config.toml
n_layer = 10
d_model = 96
n_head = 2
n_kv_head = 2
head_dim = 32
d_mlp = 384
vocab_size = 4096
activation = "squared_relu"
norm = "rmsnorm"
norm_place = "pre"
norm_eps = 1e-06
positions = "rope"
rope_base = 10000.0
rope_fraction = 0.75
qk_norm = true
attn_scale = 0.187
bias = "none"
tie_embeddings = false
parallel_block = false
extras = ["capped logits"]
init = "normal"
init_std_qkv = 0.0541
init_std_o = 0.0
init_std_up = 0.0541
init_std_down = 0.0
optimizer = "soap_variant"
lr = 0.0082
lr_mult_up = 1.36
beta1 = 0.95
beta2 = 0.98
lr_head = 0.0121
warmup_steps = 34
schedule = "wsd"
decay_fraction = 0.942
decay_shape = "cos"
final_lr_fraction = 0.0
batch_tokens = 32768
seq_len = 1024
doc_mask = true
train_tokens = 131100000
steps = 4001
dataset = "wikipedia_en"
Each number is 128 + 24 x the weight over its row's rms, rounded and kept within 0 to 255. Layers, rows and columns count from 0. Numbers have three digits each. The size before them is the row's rms in percent of the matrix's.

# layer 2 MLP up, 384x96, rms 0.275, rows 372-383, columns 0-95
106:146156118166122126080079107075106152115112123133146146114157117111155117151144117132090141102150149101172115105138096105117139118163122142123091125107140146090131126120136165165157159110122177097101159120182151122072169127140086107125157121122134128170163121126118120125128134119119114134
048:117104102120148152145108174113115115157119147106088155125120151155125109114122120111118109083129103113117093107118138141118162108135137088148116131115168137130142136118159091103138171125090112131140164129181139066187115145096128178118177150163125115163109113111131091115135145116142124115
099:148129149130136123098112176091126164111106133145151157148116126132141107126118151159144142102118171113144162091109188126142174134157085166124179108138117149099154099165129153119147162119134117153124166155110119120116117160149128139159149092121126154124135150129089120134102121087145176098
047:095154092135108118168107130101104152142126154191122118108156138141146137091176152127093083112140135089138092145126083120128168101115117110112107099142163133102137107135117121115142106183163141112115126109174108124151140158078078135126154116153117124127133162136118106132130122140124098108
085:114128113115120163159107104140159138163145146077123130113147165134101175151149106141100163119140114159176148138087113138114132161118140096109103119159141151125126142135113090107134123136181102129124120117106174110168101101097107168147135159129146095106110128150084086145139148120112153098
094:172160118099199173113134080096121119142099148132172082131121151127128130164150106120147138123132172110135176121100131109124116121142083132102172126103119109111140126135104090118160102141155150128128092110137155104118104118142116129133146114117111089176143127105108083110116113097124117114
026:131154100112148100126058162168127144136136167142098136138126147124129120119136131110138114140133174098102092110127140151129141089129098086078129116169117149125118126097135139090146151110135122153159157153197133146143137123132140112109119102133082121103109123109058125100153135099141133121
115:145088130153144128134135139126148127110134165116109159132140149139132143092130086068144137114128117128122136066134125103145156082170113131099144102146115140097165183107170116126120134134102144086100112107112133134149175170147124113102105089074120160137098142133133158103149115130132115108
111:114137127097083092084103124141139129125125166127117147132139095108151139083105144132127147056090129138122098106111128121126120137178158154109124164130103123134096130136115114149132148104138152112146096123179117149146147087121151116113132089116112174168135107125102089144136088130176157148
109:111090102156100135129129132155119112104111146116140118120140106120135110121140161115093143075164082113124155083108122098128133097107071149085124135163113154148133125127138127114131153185130149149121145117122155130170126106100123105167111098122137129108054175157161138145151128134156128136
100:089134135095133138117127152122141133119144115140122153165126140054121200118125118142122112146118138137125157163139109156115132156156117101095132128157122137080146138131081163120124139146134067151144128078148125155123128132129122174156172143106122106108154165132096118101130153126129076119
131:130133133106112143082109139110124129108152163138115129183146143101114083101127163145101096101117124114128118129110157136141144085151110102146087117083106144107126137103146113094126132073156120096133123139139093112110120145164150125115112080135135117162156098193140135138172138115175131105
# layer 2 MLP down (transposed), 384x96, rms 0.207, rows 372-383, columns 0-95
114:139143131196147147077107154128147169133110127152161138145105155118177136138113124153130103132119129130123164169128140113133148115136131082135127096155155133082143092154092115113126117139171103085099124121101109153133165086129132149170110108086139138119130137123105146152156109093127156161
052:114173174140123117114143125090123128149096121130127156161067147123132108136148107124147117121154102147123128122169145163062118087117152128149145114133114122137173111078117112118081116111132141175139131150117114166113132136126073134161156118131109131121102110159152122164144144151102127176
100:115171098130127127168064118187133153087123129135114119127115163121140152108105136086140148096166106130114156167119132149144175154124108114084105138103141123109132141140111139142143104116119127098111105121126112119112112130100136153119121080134104102092124100107154166126135057090113117110
042:147094129147132116099116121146132121100113062116156121132143146130127139182097107121140149160089167101155134097125156132152122124098150140125149189170112123115134115113111142128086137113112130123128153143080165126143173109138159157146168137104106112141175124094113123148154131106157139173
091:126141112150175117142116118112132132079159133138084137141124140147137126156123125104105146159117155106136152093116153124118156155118145119156114112138078133127123173109135112129133100106097087166193136106137127104128126104130168184132132135089119172116128109136159161188111163115122092142
107:115127167142098117142135125125104124087155111125147095095158164157143134129175112077153154143140181129120106123132141135139123126110162119144132148100130148125143142131143111147167103145093098137108155135131133122108138115119107138081090092172170099108157120125124134168113140208156143142
027:108110149113121099133135086121142133111132102119160113105156146153150125080171079122126118116098157147136187155120120137115081130175156113121142158145125107128165148126113138139102127136131128132123151186174134100139165145134148157111142141153136135135114111096109141142163144165168063123
119:130104148146167125122125095162136109111121114115137154148117149113111095149137129164161109123114115122083106129103140126084157143143109143138164099109127139140136137114132114108153143093133126161175129153164067177138133188118102092146087091110139158144115143126120151127088101099079128150
102:092130170141129174112141146194143152074129146138133088079169149122133137129107162151173159104165109137104106120102133120118103135101130148125143135155132119104153141112113116127135148183148145139125142134161125125127136150135099146130163148128105151147147148133163103176139139165083114099
122:138141123133126121135137157128143145138137154105142114140144049138148134115153134138119119090137165141112103153137176114130119127162110158084102133125106095079121125154103156137116148142086185115121135117176082106082126119120137120142131120125088162104129123126132169182113151137120118176
091:131085139118163133137126156160121155108132112149112076079125156139169109111107141132125154174106171133118116130115157088198152131113115146136138127111120121101122181136098098152099124118126130076165085119157123125140099107079136135121128129142111138132098131149136128125111124140106075105
104:146108154101099143168136131146147151093128102123142086117146162101154188111095172082133113128130093118159137107126121106118137098137135085102173152105149139134081150102140154115112129133135085130117158127137136088154169128091126124164095128135142154129123122164137153177134115157118145128